{"n_layer": 15, "d_model": 96, "n_head": 2, "n_kv_head": 1, "head_dim": 32, "d_mlp": 384, "vocab_size": 16384, "activation": "gelu", "norm": "rmsnorm", "norm_place": "pre", "norm_eps": 1e-05, "positions": "rope", "rope_base": 100000.0, "rope_fraction": 0.5, "qk_norm": false, "attn_scale": 0.177, "bias": "qkv", "tie_embeddings": false, "parallel_block": false, "init": "uniform", "init_std_qkv": 0.0375, "init_std_o": 0.0, "init_std_up": 0.0375, "init_std_down": 0.0, "optimizer": "soap_variant", "lr": 0.00635, "lr_mult_up": 0.777, "beta1": 0.95, "beta2": 0.99, "lr_head": 0.0155, "grad_clip": 2.0, "warmup_steps": 200, "schedule": "wsd", "decay_fraction": 1.0, "decay_shape": "linear", "final_lr_fraction": 0.0, "batch_tokens": [8192, 16384, 24576], "seq_len": 128, "doc_mask": false, "train_tokens": 112000000, "steps": 6941, "dataset": "wikipedia_en"}
Each number is 500 + 50 x the weight over its row's rms, rounded and kept within 0 to 999. Layers, rows and columns count from 0. Numbers have three digits each. The size before them is the row's rms in percent of the matrix's.

# layer 11 attention query, 64x96, rms 0.199, rows 0-63, columns 0-95
066:498509442526484407510556513478476480470504472503483437455475374462461482451418497517477639498558470526474469537526456457546448562497518482507517547390523530375530371457482457516514536459493529495455566477611440567524529507487563558583446418420477547478582538498464541497461575507516457449
072:504514465468473564409492435564502570475577517456461527442464424506505490334536475515544547507528501435563507517472462556494545539554417466427482482602523483466480435550400436512529466509484513564419480438484534590479520429385457468467558491433512464480570468421541548479462448539486564520
093:487498554509430458515453570536509423521493468553520481490535404511465500593432483392576491451566511459546507599570583478526371525444500526514505437492430580469486495433419415524430495500519495463575477512540425496505440593517520512593475519479482483422576461495530467416580470510529477458
090:480493473510468467480548598550482464503538488538507507440449531432520479604505491420515566521539419603630512471544532551573489474525467481521478505506448560471364506505522465566531453506469504487489576470454541546543485611480517527516499546502531449526519527524590575426523366468567383465
111:408480518552469414526536554509521470518550468492469476475488543490515556555404509403517498482571436564562474549524548506548418505476482523539457486561515593475432460534511512527470560625521540500537544486567487532568476586427498592533552595517457525515595479512560618452525418525581452459
096:593465520350560559477450411570457561497495483421488454518465502477538540554493535562495540488520533481491543478521498498512598470511445448509458627516534470496473555489482539465547405498518473440529567566414529555469534444423521458504537457450487544597408533432511404565426573478508505515
120:590529497391582568472475408493469543474480503468535508552447463458507497501503504518519570527470551472415562437480501460436577465525459494474441481472493475554553481471585504481491482341517530532462488547354531476495529434520469496508502451422507498503403568518489395616435565495465460537
096:539558497518493404549500507490529520379466568481487459539617473502443585484562473502558522457462547456491536527493453542517465577489595446531589478519425430505555510445459520456523570499515447603519521542571533309494546508611492470515531471488447488455475415495489491478492499486460451529
100:452463524504533512434533505540496483594490363402446573551505518488544517542556501520565545530524473430579453583527403502599480537517569503389488515494570465506520569500512499523548430428438427428551506505477573474558410545537504490479508446519552426522548468436497405509427437500465504496
100:573517545492558478493532451519526516426549463382461520506563487488445502563546533514426520564551531481530463522490515527580603480530464456420554509459448539456513486455491481506477486519577394606436525515544497350473460571480545469479395515477533529471394440410474497447463533447467432451
111:505563450402523481551465501542507558494540529458471530478484450491466383403520497534532515580461505529418474418507530429482529464640483455534499483492582521558547468604473511567489543415485471526453509495441542564423541457540459443527515466536537542544469586533447452553385541444523504599
120:546526457454547562541496513468471471450503484430488586480473473593499464388454537481550545487485557492448481473489485455522609496511487469448527472547459453567501568510484428500476579384511449544476513530429468351442485414559455433439456462579545511477509509458497428535461521377515415527
116:487613491561425539573469538450447511471518546530487575496506411496534422509571505437555503524417571446480499451518561410457502525512451581483580470450483488588567448546527503471416600414466462584523527430441523428532500532566485622474500502457458468447523501521430453539541467472481511539
113:531542534487480465524493512480503476449384559547492440527484413483482543498542465553544486504517505466387494542476512622612449518484490519534565537480427517486532463470457427513525443421454458531468475547539478327478522476477552392476468474532527523538418516607439509437580581451463477512
088:552482453480545518401574487398499569423538473480542391539487530524479525434527426543477495429502382588540475554524561588514519459552503519537504460513541540474500487524409537548547435552518434553543503555591470407480533522432499514501528488476496533449483479467523357457429561475453538437
087:524571478488459463489538508485462490449473604477454503460499483465413439474527429462527454518475483496488503489499492535514459468564466428580580466579491458477462492536570521536482448508407495510558610394538609507537475552400585451468537457612423486423535517510508453462499551425579390495
097:558430590501329476535510557494438483558454515476477478474480417539520528531475496461521606493491580438481514449528550471512442533416557548580490527510471504458393538424502476482483520567409537475515463464415506533424503404560553474619564521521500497520517577474570490493542438511484508460
098:567477574451529480521580525473512413512503393424575495490449458491456529594419474482463487499496478384568527599453474472557457502389523480524408484456480523422473531509476503420491443538482537464519428437498467514413529515484526538555476614571563500492528489484587530472557433553454566468
108:562533597476415450519408448521483364461475502454463508497546457532448490472455565532557407422502594459483450540608532510554473476454490524539550444424502420540492501490436595412441484518479557464592491497520514449490455524568537477482481483559488512423479421509551494563515483600547509541
117:464579571546411437467535500474441437490487539520461514454553470578456542523565494559499485540426588425499417460442443543538447525479579495445551395486537528478548489534499480497430496477429535585557425475497484375485488463526457500471488504628508489395577530538508594485565489516530513450
101:410504474502359442504425555593518502512468472427460461427546541539504415521477441431545473614451460488581496516453582474473472490399535600485516450520499497462423507543495451531499501427476621536516469414571568536522484544463448558469500502476494425501515429494427481522525432533509519475
095:533568533549485507503493536471509524460500531417475479548518500523501529445475488524536504507465439479607496489525482471568533595440485461586480472532508551589549425472443527490537589488609616480397541513416524457515516468549469590433411381493504606543451454476463567474459557471527453429
100:473584481465448452557572517459529484507490462563454557505530537465485432541450537453574496530462538514589484523491493451481561510569499532470527528464551498503449439581571521455455595502598457524409482447543464624537494604510476547542487440397559495547474468573398528417418472528470533564
096:363528472591487491508591411530459450481515492460577533492478455490472415575499519498518507556559492522509568469501434437548405473441497505450507516433472535484456460553574445489447548473607568510470489521547509466473478402506555437476536485471483442570457537475357520493476450603425545480
115:532501499504488526403529550523475477463531448360547521520575513529531517511480578444537488429448484587498509557517476488581527500486433459482469505489420438532472458474361535448551439466555414469455546609489516560479435507451558470483505484468439442457434429354480506505533464449535450559
108:542470475491462476431514415422522496553432581513429346481519483570505459511519494426574509519521641452485533492529492613507418541473509526440577466478495595460478438490451473500452435509538471504589463522441448487433457450505488460435497474464466463511554468496496544415570496540551545413
103:638560445512483554506401509477622499455495601569480503488523464548507441513498457396491580494520566403501519526534628519468469544488527504509516560448493482574525542508504595619518508467523510433532482461415422394433511549537480544536542474444484502486515535585511539482471505520495463506
097:421501540486397500457509480529511576547497509542498422568549517496531562527394468525556397455518458546457556598485521532510447552546517528516378577544411527465561471522473496446546516595576502489457559498592484603452495469428566524577425526473511537529534464455516606472488526492526512518
107:525457545544507427550520507515509611523499440471514491529451457524473506458489526520529457529533526490360534429433542516491629495529532492491474513516459551496547589412447516456510458476640468551504451599430554412485549447590457515517501475437547520436469520472523424498408575434436472531
095:502420479500433474447496515481489512372501477484636479510490603548487535468477485558621599517507449473476474508480453612582508516529546507473474508517460497454515548478542463536516479402557443435449554537410527618553596518417510460478488497499481527461465482545512498539492471464514469366
097:496516441481538503458472482577517507539510528477527453481530533444534584490576483535557519533544417436581508498556607438504424433389580569493452467530583435477429540506573547573534458515577497535500461498537503560460543502404478552536601493450553514523415467443577503537469516551441438573
099:570484471405528538503527576546398557535558536505497502540523571470500486399486515537541430564517518467480429558468450449459524434605501495473519430489540412540426598484508567506515521408528497466575517445448482447508559495554598498412446543460553477525410529595486423568545521506533500502
072:436494553508457542523524438501475510526479448444427590478497516518549537469511499561488500542445477529514490494435452569480505582469491423471469469471577545504547492628550497483469583522548479425508437501490466563533411508426422538541403486455658416508547375562499459444451466553475500460
078:555490438469504444494557464552495509541485464527576447554504532540531547552513419512619494484487540464513498499534498547492545525452560503533393506505459554429427531446363567395491521636583507534462470568468571500503476618523501567516482505497515540513520573459522500506404447532482463398
107:470458539496505502483486476432574443435525433438447503428548457564456557519437565524444412492502437494386425652474528498571553546456469521495522385509525520499527435494488518496489435509584487456553508529561443495561470578469490564462507558605527547443539466419511532447470472443528524438
094:497476520444634466586463469524480508412517473336524614545583567519569527535487491556483523498507516565423495519528457559539623466504506454565446483476497460472460503465448435532513424440504537512566507532472544511533493562433488466615456526535493514572599468539496477514472461476499441454
099:472501608498500461518469539506564470505542444368465452540561532566500541495442482542460527404556520544455511585436457495512499454441517539541494438514476553437493422519503576558515417428545506519602456507579555479563429538452486485546513585535421560473611459431513526467498451579496451446
126:538475471404475536473486465552453482586505523473509504437440530490572433570448553436600616523608477557507506458563580455510458448568441462505442607507513522538386521497485488489493489529457512463445538556393470610516501464443478506575494514465472532588468554501536462544441491464546529555
122:581538485464496518482553449546451475521514480498518503474454419439476456523462495351658584572510521543500497453530573420474536475504452519468434486497484533569523516504555452466545560497492490523455554514373532560495513527563501537494548430423507424485437541503557416647493486470546473490
100:589601579591421505483491510520515461477493589419451558525578439455490582489614502525489527496457551455470501490463454507548432553484537412434585505462464434555593494507486543504494545515473451557461492510544567367533549485566470527402493514503464550430450439494445475482548506574496510484
087:569486498413460429515429549440486535517470541542486428482559509548571526465505571540520543482481466423489459589527454468576501463435555454476505446532461579515582541402456556503416453455447471582516475530457461521455531445490489474428580457511498471411537517402510455436439494446500489649
102:574523598457589491520480534529462474486500473448547562561524582499495476521550503523528535505514597460540505448495467472520403398576512529476485463505515381402426455477469576536519467416532454542439521432491597605443470520573504507447541557494531552568512509424449464483509423540460572556
096:593568555563504450491451517530556454594479459553558449491483490435456428525468584537528542479469559480488589513478543478455572510569522451507456556475527515458522429486456528483552469649525628440492446515469471521552405545542445533533587469476554491503553521453504416461503484549489400437
112:650516433496513515489486468442522544379433551542489428544581401557495507511522500506445489495424509412483539499554606534450493565506531436436566394534461418514525458437494574481537452512451495503476512506447505486401485545485461466495480442562465525492427440444549491569493514480549470596
097:554501537494486444521534482473453472454468554484535447459404497557535499507468511499572535622473549359438443492411517485505556461453463480421510492463444492393555575443536522495499512470531478504523529414398501461427463435526496507508475538441524477650492494425470463568442466566412480540
100:498461505536540515479565476544517473535446503483520507483525391464451397380551449393408444513418431501412488490580452454492468528540494548561465446501477424452520558512532434544475496500381512528523570388555454530430530554510479455542485421503521385518461518486475446532553484443508550489
100:534471511503436487423491469434496512503529467455550400449511452502476420480485526559578584459456500498583534514516632528592457501446421532519467518552427515522558496477595534431471551576454529420531574569450488505501495607532496506435450527476517457474435422447570598494514458413489453505
100:416460501447611445405469466503426559456440571457522469580482571542499594586536465588457530416552561525476558521587460483473480460497494479523478482472483550403451511453520482478467411514475488576556454556507458502568417391474494498568488438540493508523540466450563540513492481415535532558
108:560448447419509487407501569462522508565485522500554452501479511506545550561422497403563578542450537525524519523528600487517449460480511469504471537568474541436445502510526423547497459624520510423392571439512547614516476498363524466510568548556468495568529513473453474476469431549555507465
091:405605577543506442525515516574463510537447545437502451451437536507545535496427553527561543592571494483554510557537524571534502494485499507494539417533532492454549442501552465356540444461487604563504481425511439433397498449465477472486447463482563461515565482478526559444454518552543508399
079:490466480520466542473447375467546477472553452555513533435480545540513406479414458535581511476520416532520413564518459498471491505462452584453400551494480383560484473555358537543504528505510527439461441543409455545521491609438479512494473516495567448540420538451520484454442462481486548509
112:471486358477470522507562498507541517533452511516541371478522511479465535444521496556549507533477520441473499456488516542497473469499584532538517423530515563386379483473583495491517383341482553522535466487522616451505547514482531508436508500553488482438437474473472440522475526556442470395
087:474463577497414578489499498486475485432468524519496506568508473473500475465454548551506458475517483492514483485501487474572432404509463403468480479572603450411554483515525498598483431477507453501478537519504512577510504550358465402574401552414493473562410593498528613525507523489426449502
117:472471509493558491540534519513469505449558490457507523515491582515514497523438467453460416529553481512536586492467535417578667512531407443487483443456537559496564582521457424478465514472606579426606482571537495433485479437515438522509478484422549461462583506560467549532522485407576486490
094:483483491527482524483466406472543591460499521465501416463476428532523483466585518468559471587526459517463507527585642595536539484495459494505474537497473485490457457567429475490415423522513451476520526520557564610418506434405475396623536511471495526491505485465528534377499507438532535506
095:508387570568494465527480491469520509472478463465444473502507506555476487493467508531561595530428605552489482493539500506527560568439479585438485374454421497605529493449530447474456448527556455473499464483424430418596425421502506490450481476588478548371459443518527440521447511475458474495
098:406434518497464533505504452612530404514421454487424446457501438450526584518514462513498573567573493537507452535496517459474422466544496517530440505596532512394477491527533507463475562437406499398530529422538549478493453534510619420559557423529478452490483426458490502491501423491500418525
085:451511410513415488432578593436401456519436536447479535463479452511481425513512523482361544464519507471426525438474546608461419504497509453504539523508496502466467499529613587555520529438497532518516466509539523484355513460453560429475492434470449501498566514493507527519545549470525550608
093:533452614517399567511525544503549490543480494578450407508532480522457570501565560527517560463537529443610477535452576487479419466485606516424477515404559502574499407526471500477499613455487436454547537566413505508518449539538522502478516420542508550452408506538483571484435481515511528518
105:584435559515564511435625523500463526464440498561527456525471533508534545517508444453436485411511438473526547625533540455519598448409452463499495396573455541439544436468430484495545466482578566447474450536526467449525389502518562488489476504547474485505404424431521555474477463501543501527
087:466455458481490446410473509340486511509511500538520500447468429610470551508495487576506414505565460501431502597462491487403551491458578528547514461469530514449495413484492512505508504353528477509579502505557438469559542525454547476460463550491545583424556574457524532529497543422440543443
096:541540503501509557404601430461471521395478411417541454508505491442406538483494504531508458605475615435507541541435465587497483522551459575533436460451483504492498509532490491526451500460534524492519456506425465494522472439446441535486489572563474551441446551563445521440507559525457427359
103:374459498449610454498485532554570479518535435475496502512647534538474493608476481501501471450522384516404431522531407542505490496482498485550516402544486519473603534451562417487493451440495488482524539423592500593486427594464511502547545544527495498481559434491527491479502454480522507512
101:414543524473457515509493484468521545581467505498504507425398503519536524514420605409555506456584508463471536448453515562559426477444467505457420469459511580428565423548534447491503448513645446500428486482455578405509518508447525507489476497413504562505521476543538490435472436390475533530
# layer 11 attention key, 32x96, rms 0.192, rows 0-31, columns 0-95
063:486546551470457534549543462493509442452478505452459503552473440428527510461481567542500565383551489516570448521417545419461461542446500490555567467499467547558450502490461423453554405382547554452461531488482583432516483576489540476507556530427415514495441513436532407390540546543522451441
063:538449548506596477497475451565497570468444514536508571480509434466564475452500471484465485612480526512458486480519406509486476413448469624420582613490531431471350533518508525551528499496497488523487526406548505524486499470548561468573429469476525489527551485557420580534466583571458462473
077:583415547525482527399367520401485549495469493397452451560458463515531612517460459619516453423565416507481548526501544473555540450493451468444490480543579582499479548438460516462556556490536523574517528583439442507510509537456440496488479520473480550450578553493465474512498515473465422512
080:465486495446483514448455449523506538512492571432466557470477532485478526449432524553542621619467529546522485527519499393515495444506601514495500417531525455458508523472425444505478558489578436493469589493413518582548456485479537426442369481426475519512458622564528478542452530445469457441
088:417522506543468516551436578510541595485460526459526479525529561512523479456557474565420511513565474526480494491476423513410457493428535531436511501592555332505451485514553563483613513492488540519422505495513596589532541489530504489476547484448458542481441534584445486540497545525437631529
148:469630452462529474510557494570528518465446574542550564452517491503535434452587550483528514470451488407516472430486447543404437531597578533546476521519513395494476573536585552563530564485510498504447533398540587477447485478524497486499513390433461485499370512492460469566490522471486513482
092:432577538491526561406497542551536523421464510490494579550483559451410377446459437449585538551502460520501510526459500548397508537495453508388581499581454477524562520546466520494491571465524549494477512512480488624483524527556474482553538426457415430500501596486498569505484477463595471518
171:452346592513490547524501536416517490584503523485448522519514521456514576511441525576413500517477528541496496556581481424606492417513490456583466490514482520462426472467413413479483476562516464464525482517467516451555446513492497492483478554612620451510542429539508522379508436532533458507
090:576461504478528510596566484505465445545560541575528456421436408488465555504519376398543577524472553594527469501510471416577476575543480501605477517429430568456502495462440497578508573412537550523463489545481436575550456501541496478546508508524479503508531561561539493547539454439529461527
107:486486482509456577439589530561488525465515551508501483527453592463574487544446531514441557512544524433605604462400423472528436535521493448508507453440520458504459490473476419563529393472515464504545500487590428511439432535513486540480587497510506524539483584544495512373385425519542543506
099:510474520558501507504429541527549452522538474521501491542549537521477550513581493491437573478383540475628477475469439468490450508456607480490453495506572439555527480595491573518467497569400601527492497461488482420437519534521508509483544508597482486362586549518532562512574462480518533609
109:548531518520436474532444501481471514507517593574457550447498501540569580519517545525536492497496540485594488541438448464511546498414518374479494477469481521471565570438591508515418497415487468552511506525439564484623525467572473488533529575510463552460484557622556508553534535460422442621
108:461575480510431479594470551405472536575534530536512474450507475500528555544548541568645524448480548507473483518501514514478405448523483560472582443491497423582479447456485553517523522465446459597473514573513459488519492422464524560515629534498421557440517533584539423545492525565526584523
089:562521437462514538518511461510479488434514496535519448539457471482496490482548549534464483577603582434467445540505599513578451667487484497373505473488577509546436549434533439420489574513522508504454547477500471371438455468594467429493469470450520514506490467462533457450470596520460535476
098:451485469475573442550478387579548420493525428521553433478507575595428531531473494538451431467517550483530467459475500493616564574490566484460524501527543510391577535468492460456590439455578496452480558469531470465545544533410523520467547431502490538519451537505503537541573531490402594520
101:504513465521478533360483401412454531547602499481443476529480511484460451499483543447521447484443455407416543540543532480464484440440564501526536523442507551448516533373470461494514538511556494500570609619402486422578513484476498526560495524459472528507571518566570514536478524525579471542
106:460584464486514516499464563588482448533482564513462534578576543508537546494419420529504556499426559469579489463561551475542435487543516529514505455576541539469545625523422547547492592546444509436523423494411428457538506478486485556468524463482454497656528555473414465530524455506528483560
089:430427458477507513572560447511424487492483476505485507559496357680485534477472594522514418579436436529522435496508481534568564517475511451428478510469486571493514496578505480406444505519538514447457461509460396512502450512483444522441527546455531527528483456498524452520436457537579419571
101:510510486522453510635462533498471528565468461487421381530515569466495478508463510564465508503512516453612502474510518431417473559495543463596500503581509475574516484495490536488512500471551610421617382449440503553462581435454461553447521514417435478533512442466453460412487551484504528498
115:482477564494478551520517477465464558619499579500432472547507521608513463472570541518578476509522473540567448483534564416487554516467465479524509499449528541548454533511460445510489486431501474531454493617402464518615525455547517610430527570530536585498506492470565444442402559592455542445
088:508479493485561442414439537493496519450538472469501556482471444443457396553486530495543449467370559556532532452541477530543472456466439540534471508547512515533375436534472497488547507517505544454523460533427502553452452572378402612490526511575439443482537557424536362501519478493504525492
092:400484476492424426420394417383579535568469527548521542463540558540502472495522514551526455558498447459430420505579519396462471483436505469521540566420460466562452537471576523490431442531450551477497581437478398524450487557565484547530543427565477483485473462505548464528485510517537485492
106:504477514481420518435464468477490477484475483451506535490444432526432485493523501508427509534463495531536484426621556542449473480393573591451574406432408542497446416574442534491547478530514477514460469449454522488511480398596565491533543507512419599527545482421414525513455442460465573546
098:569473524451476412564446500412540458499568540550484472479518390524488509595508556451499489464460442428430471559444496512544476560425471494618516449510528514519491411541517422475403450488489487504498563475596488454548547565556465522472473500450535530560527457375578454479541515483447586435
102:622514618559471612519497499469389594451530497496595472510474524513433483486440409468551541460471496533483498495472576565479587552568493442558477493475470434351491503484494489442538520430486506474488506459494472421506449575533506487498509416523541496509553498494573520508481548422591436512
096:497510546507527459580451426446443520466520481444455485511493473476490490535487504512549513670578435447457514458516568433521498540451397569364487487577513465560428664486577485529532513508524513482447465496478457445535501451436479537539442504432617485519523502530499496522424489482510476560
094:520497535529450441532397550515489517421573589587501506587594494575557632480514496508435565462590508542572582509527389439461553420519505557477545448576495498628476496483394482457521494450592535522540506529526562525501536497462486471487487504528499464445457497498463471562478499497550479477
085:444397570462546364460437553498487478519498465516468449413480435511349513512448533483539557417558471495481477490519511527508550473518446473479498446437545582456449521435541425552496535564518513432501562500518459425440438583525499500446485473480516483494551535409574479461432487477515454626
098:518571484506449468669564531490484510496459506488509511456434463426521456448531483443360412471593468451478497538468512454522558557495469521475437518416474428574526551537490419480447482505471515491515549537434484494591376535449472561488484414532474552525449461428588536530500511451483527547
092:485454499576542421513510426540472453538427574528599529460476473578509470446586505462567497504554472501454433512457528457531528511568525551463539569451434450492446489489408534589533464462523491512588514511504611491529430547490503454516386585481524444569447512385481536483512389474519449554
104:584543578470513548452500473564575486485499523471511474537521458489443464467459457462529438500511467459493523537443519546537473464568480457511418577503364496513534559498516436488507518558567448499344618492423469485424548448459498433564555456492480447459523503420581566438587494448551522557
089:472458525467487491528487569516575470551509468517584507361427539544519525466445583483361471530506532482568410532499488493566556475573469525468562541475421474509499605496503574465524511483424532462512473505442511415554542509596491486557606558463469509424552437446457489587476477493551557473
# layer 11 attention value, 32x96, rms 0.289, rows 0-16, columns 0-95
114:535462514511569519428603468533484482528456483454509519518534510429503452545514518488429498592453446444505478526581432515589418498478424518540496537459424330518524494415513500483513513468481440448450532482440487567516449452505523620548572494529508570495485356463474491453481461609524491496
101:437611472532532451495419484555514531465473481615440496524518480450437598544497509499533350480513409446601497466550608492549536518494501460481440555404479523557504491501526549463420485532522506472574519496482367432488486533454514480448470497457521536438524493481508547431421537526555566527
101:472395459484540518439458432552473457481551469549520502570455549494404564551479512500439456507436515525587468485500397473474489475515443468485479575374402471572498446487510495448419488477509561475489463527447489484390453566499507456512496496506440409428551392626433526471482503472516448474
106:416505461547489508450518448504465518576568433543518478602532499477448465502483443520522426409478513510555467555595409479529447549571489477569547474444461395548497448426613519466420430451447493524517530603506461488468504463468521538443574517495497540401522434560475506476440496508441605481
080:418473430533501513503521518477464544461509545438526521585424555497431421440518465436531492429515537546491503528432506494446513514534461443570412480491519547551515484414523554435593502645498500448469460427587496499444338513515533566478518528537570434494541516594516510588515556489497486524
100:540543515492537541517584461503397439579492549498428512466469553589529487476562491535527451507519531534516525576567426520400384457493513486582510542546566438488545576377540409487539549514432522433453544463559473426554551519535625564497517531534547482474505497499502422487517518443516434523
104:586467487533567446587435515557448498448472508488454531465500507485505568530433466478481403446494512488556548427470493449514542448490485463514578485480401472566493535480472550532550450537432403502472496525593476497521523393390466628550556495486453533586505484635487512559559537500458561469
100:496472485480554452564551565553588458465434420456492452619581464477459516390471524521519505436533508471443560414493578532465463521595419528513506495570508516519533523570432537477474486519552486413419450486486547428510489444454523576520423472468528432571529530512444499474487421556598462438
106:456562514421521565446540448467505448508532601496480474573382532414548448419507543487463572613376527529529444577554506478482489491480571478557468514445538501502532572482513501491468573495480477606489463613471505502457498392544514425532479580563452495514519520467498470506489508525481605548
084:383453452530510502535504420487499529522565472484589467454509460556558621552480593427440532512535502461533395492516542497460430424550530484507445404531563490493491512466376426482473434560467464479505470528606571560490472592491506527504557451464485518479484446499428489507519433547528540405
091:571444519515520565448479477582476419533430513492513565487481531497479474563378520530493510538370464549441469452473515523435440490528418465543598379462437473498513520522435543552525446439522509487504542504534457438448588490459491555511502499439470501500482506462459499489500309555534487575
096:425468511465483447521533470537584426496498548470456413494487509503523543479588482519504539375536493560496502561491441531534430476516418397543511414474487631453502459416429536575454484520553505411537490483541418473498433569556478518516454480526521474504443635458561427534511565479454479483
104:521534590534544437444556368488423437570497501438506535503557469448545484488481484453489507583480453545549533548604504431593500512482493564530462560511468466475577465544542473526466538496414525471447592535576425505544517431411571451492510586528462603542511472450478539533589460473505553520
098:598473521439517510463512385524478516513559440443474541581506529499445439546493518424480421496489494567502418629478440484479523458522508552448525536471549469571474513432498502504484463482437479509454541539546449461534367469519607552549573571574449591488512498508487511418525429569423541553
093:433454530440543457505519573464534469390473432456385494537480443438493489440412473537473465492523471443490509577552443428366508471460531517516525490529454461626569488578399470444477560467511416520554540510536565487474492554405455522447504498441445491459475449506551498494507545397479499490
104:499426595578497501481555453495570464626427504542577468526516516512511474492482391444529478519483415477525491547525536455589458461493426526500534502558405506537477445562486446464441519456455469524494436447456560507595548440510591501571497511421573430487353494480473551506528568508461512509
092:554476535411517508421534474570450523447524490587454453592415459587520554434522480488478530603391497471504462506444474458517460543504582464498481510417519456505566495512475501509442425493587572554487474459617416499508547543444529531419554413517488525496536526497557533558526532586504408464
# layer 11 attention output (transposed), 64x96, rms 0.266, rows 0-15,32-47, columns 0-95
086:510479518468527457504509390535598517531582546566547410492546442568472541516500482475538491420569425428527578555466502453572472555438456469493519494577502620503533522407432491541521476546538493465473498485600502517519545447441498483616504502453580494516405444503514464535523546448479464616
098:553444464504576535439517459419515549405509459473511524505570515413500567508477438614521542403517518645465484428485520553440546579537528567543465454480515508478506412495487535478515579478568490556416416570518443531537501469493491435578492593406483456495463508538537529481490551463444467464
100:521455462515485563480511479450557587448424572523549397490461437540484619491539535568450433505537474512374506459452564479455457559469515435392516410514516553482491497514511408562467464481575415494429547588532541473527489472505523438465502567518503522500446535485606446485508582427487531501
093:507436470400528434587518413433464547475460412450534492456492459469504470483511482511466514507670452515470480519446553410572547518485493535514470432561535557408538508514489476402522465527582473456517518629439510387557448551493544472522497558514511480543547517462526573531538445517448458475
095:322493529480478483453430431508547543540465451462454500372481482472440486483557381464482468524489449416550487493419569537492529530517459479458492458555443542461421589492542612501434531452455436424427422487500558547473490481503488510508473489516476550523491547444495485476488505514471564616
102:531498430504454484559512443431578551533365463625538472507499491565478486508437467430530539601548460423464510532517564505521541614441466471469504455528439532438568539504469451483391516522607508471484439622488528576439443548582470503512494547493567508476488536489534468511478492538501553460
105:478457517512423516468532465595532498487420497414616505417512389491445481527605505496445581468486504564469571520459518486536462453527521506570423545483507562541486458524493424479534502498488474475403555518486464619612482607610448447449443481486517529530438489518434465483447549498478479516
110:458469438534464495486473509531465509564545529469540466515495463541413591484452537492544453376512463460571455572471434599536410504429615506528529517606516524396478463432453575501510405600495545448537412515564496486509478464490524470544518568492465508542517509496537570456490508597459571537
097:520517611482500523438481553438530511440498449505451515531476553536503399511350529505459491484534546502569455529492528477492531547543501531458496499475448528530498484507522500545441560546509487434530461427421427553483484583588460548611431506410397528542568554546533581392533480460574565474
092:536466444537497410520491534585479501521523520545593492486552470447490463404541452406427498576482542519611492446475459564421608534516610513559527582504513485407468472496580597490532492558575428485457477473500512561504454487514479511497462531500548502571433530590453508557532550564498499581
098:492531423553501486499563542428463418446526548511514421494514523539445562497530483459570447436495544471438490624519512550567496590540521491525498622430452570569541520448384564536514530535505524524556481486498485433499517570448491544544482389590470517474532490527612469507577502473403487482
099:406519515578563441541510391574500527519525446561528514478455479529426574507443508466485474528498514463544551484515496603448539511553568479497498497514483513389565591562474456508432505551625455540497576455573539533454471406503489430456434564498476521606462526511452496470434542577420506488
091:480475468479458471451485508494506508435412537542454491586499504463476508488403458462516553495454536494538444481484598497402630509541485531596575462491560483534541428470436513412442526449511478475434469489463404599512514553511440519572537469561501434404472565498511532498546539346509521474
109:542492562510506508507564422498450565461468416504551531500487490510428418458432468490480508515478404490444454463475608574507612511490439473569379516545393492430544550467548454478494511444467595448496493491419521539488479539554423471509472509499521412564487476542589449489402462436568473489
086:484510539453471547485405461575572497529540525553468491579487523556417422517427533469517469533557440340514516501530549495455539421410436546429542473483550468544358443504526532550419479511504585465526507545530483511428511484466484520611496509581449527509422563498505572507526489529536474540
084:492474429549526457495546501476481500507538480408522465431569507542522472507551581553405509494541472446510433505515480548466493563408621462537395510428450534519453507470489510488515425562457496453453472541552461480509467471464445529458595583580492659529538504535663511502492498503538489469
124:617409540509503490490498524536519518467545507463492449484503520636434488496343503497443516509498487556496502610544498510490442482502529507581433517485484442475543480463571539525506498514457507555510514527348570601525398497565506481506594500590467524456439498449514452482409450488549450502
104:382505554494440520496575566583521500490455513434504571427490474455496590445529507491411569605604552483475521470510487475555484550550529506504503469532522586487552527502561505523478452474482453493606508408487578316498439449448500511537465541478470494506558445457533546530519581534503523531
107:466542457396541542435529517470522454441602411447526539430441533463425523513461461514456527506496531527459556514510498517528487527499540476512453521433546477453451518524457536483532435469460491516563488528492453475458480441325489566435559483570440591439531521434476612484462383401521481542
104:440521430442515540483495549470547513405508481459550507463585539533504575507427439519469603538440481567450449544499446577484539526573478503551515545570484550557463431467493460561483464391462515478499548554375458431537448491484367515529460470543481501445471557517543512518470560358492476478
077:461491398531546542513604522386466566537537525497529496515449470545450575528523570500536501589524508486446579466427478572569553525581527531505487471498518453444456501465402411508519426485549445527522502498539509457450534361503454463582515535479581473582568572578556492529478417511513473489
092:513461587511491529480545552566448585506552457576522428544446458406528458470480478487459552483525480385560455532356530590486507370508413488436536480499559425494540501465551471488480523552487437432472540481471588459562579552597550517480531498480499457569443503476495520498510490426540525540
107:618462477452426491497503548453492532544471614590383523376467503564535559524411550450539418524443462510474398454557480519551485604534420452570515526486490533527502529518536556476507484574497548507521547506580486506478532584438530534502428459442495476506535516482520477568582468423511535502
095:516501559516469488534517471542472434528478573524501460397536491506510577546531501507458452483442634476504595362524412500429479487544456492473480511435465477585470539508465473468468453532511459522457446399570514411528587448398498474522455447495407560450495471505451494573589527438510521571
109:534474507508519494512466496372602422552480406515490459570499507518491456556450510515565543549513572518423569638501558487475602464441437519459467509448516474561557444487438458455491522549577567471534438597467437507517509471551462569484484563598586520467492514491531475550447494435462457445
094:479536474481463528498530569520489511458522372494518508541546484497483452463563542520530560483452516609444488499504437464433482559545505520502505503448437504528446493596415490440508602417447460559563586596481522598566490609571461541401519582498476518478503433393496477491442540533528492562
096:557435426497560513543516525492510477511523500540485482421514460434476433476568607507483471414512413536422431494457546462596373530539491498566511395447570489534430424496470516510556511514438482511395570555520471422537503546520494545504571444524527565471488508391504473508531526429539551580
100:477510412487510485475493494453518562619405532448459563586403493485560508527607501540467469470513428503444540487451458417527484443510524501446500498617607558465465499492530482502488461448485404465569465552499518364570542531429506540412531457478547458431544520532552461442468534510469539496
118:578481549469545430536422465469484517458539468447507434504511491565510428515496528564470463482478455495489493598526445452516534489466411404494509526534447463549607577460520498448493474479533485469464486610464500444465456436397562464567603448528423430400467401476510436598490515457533477549
087:540454512512512494456520501368589478468586449511422487489627573611494559491484550425458543589456482495580506591518453498488417513473565460479486452520456534597417471462492535488537558495467470473474457573539470472512471450448473478511510466613430541452419548467525489499547550501517426559
109:483417405494477466419553568510492498471364504592481491522500537495446565518524471531495529403479537580461430465532570542503589562495530425543544540544480555506565529481481529501540453428478493459468503513509455521512513566372447444501476419458508541522514435516590550501525617382540517516
118:616529558534468573463515466517490507501394498499521492603508489504506441478446477584566509426556484540570512519416470524600482433481488486524452522583430463450500524492527429499506462405493486483518561514459497517587503579521617445620473477458482386456410498462466527462590495513482518453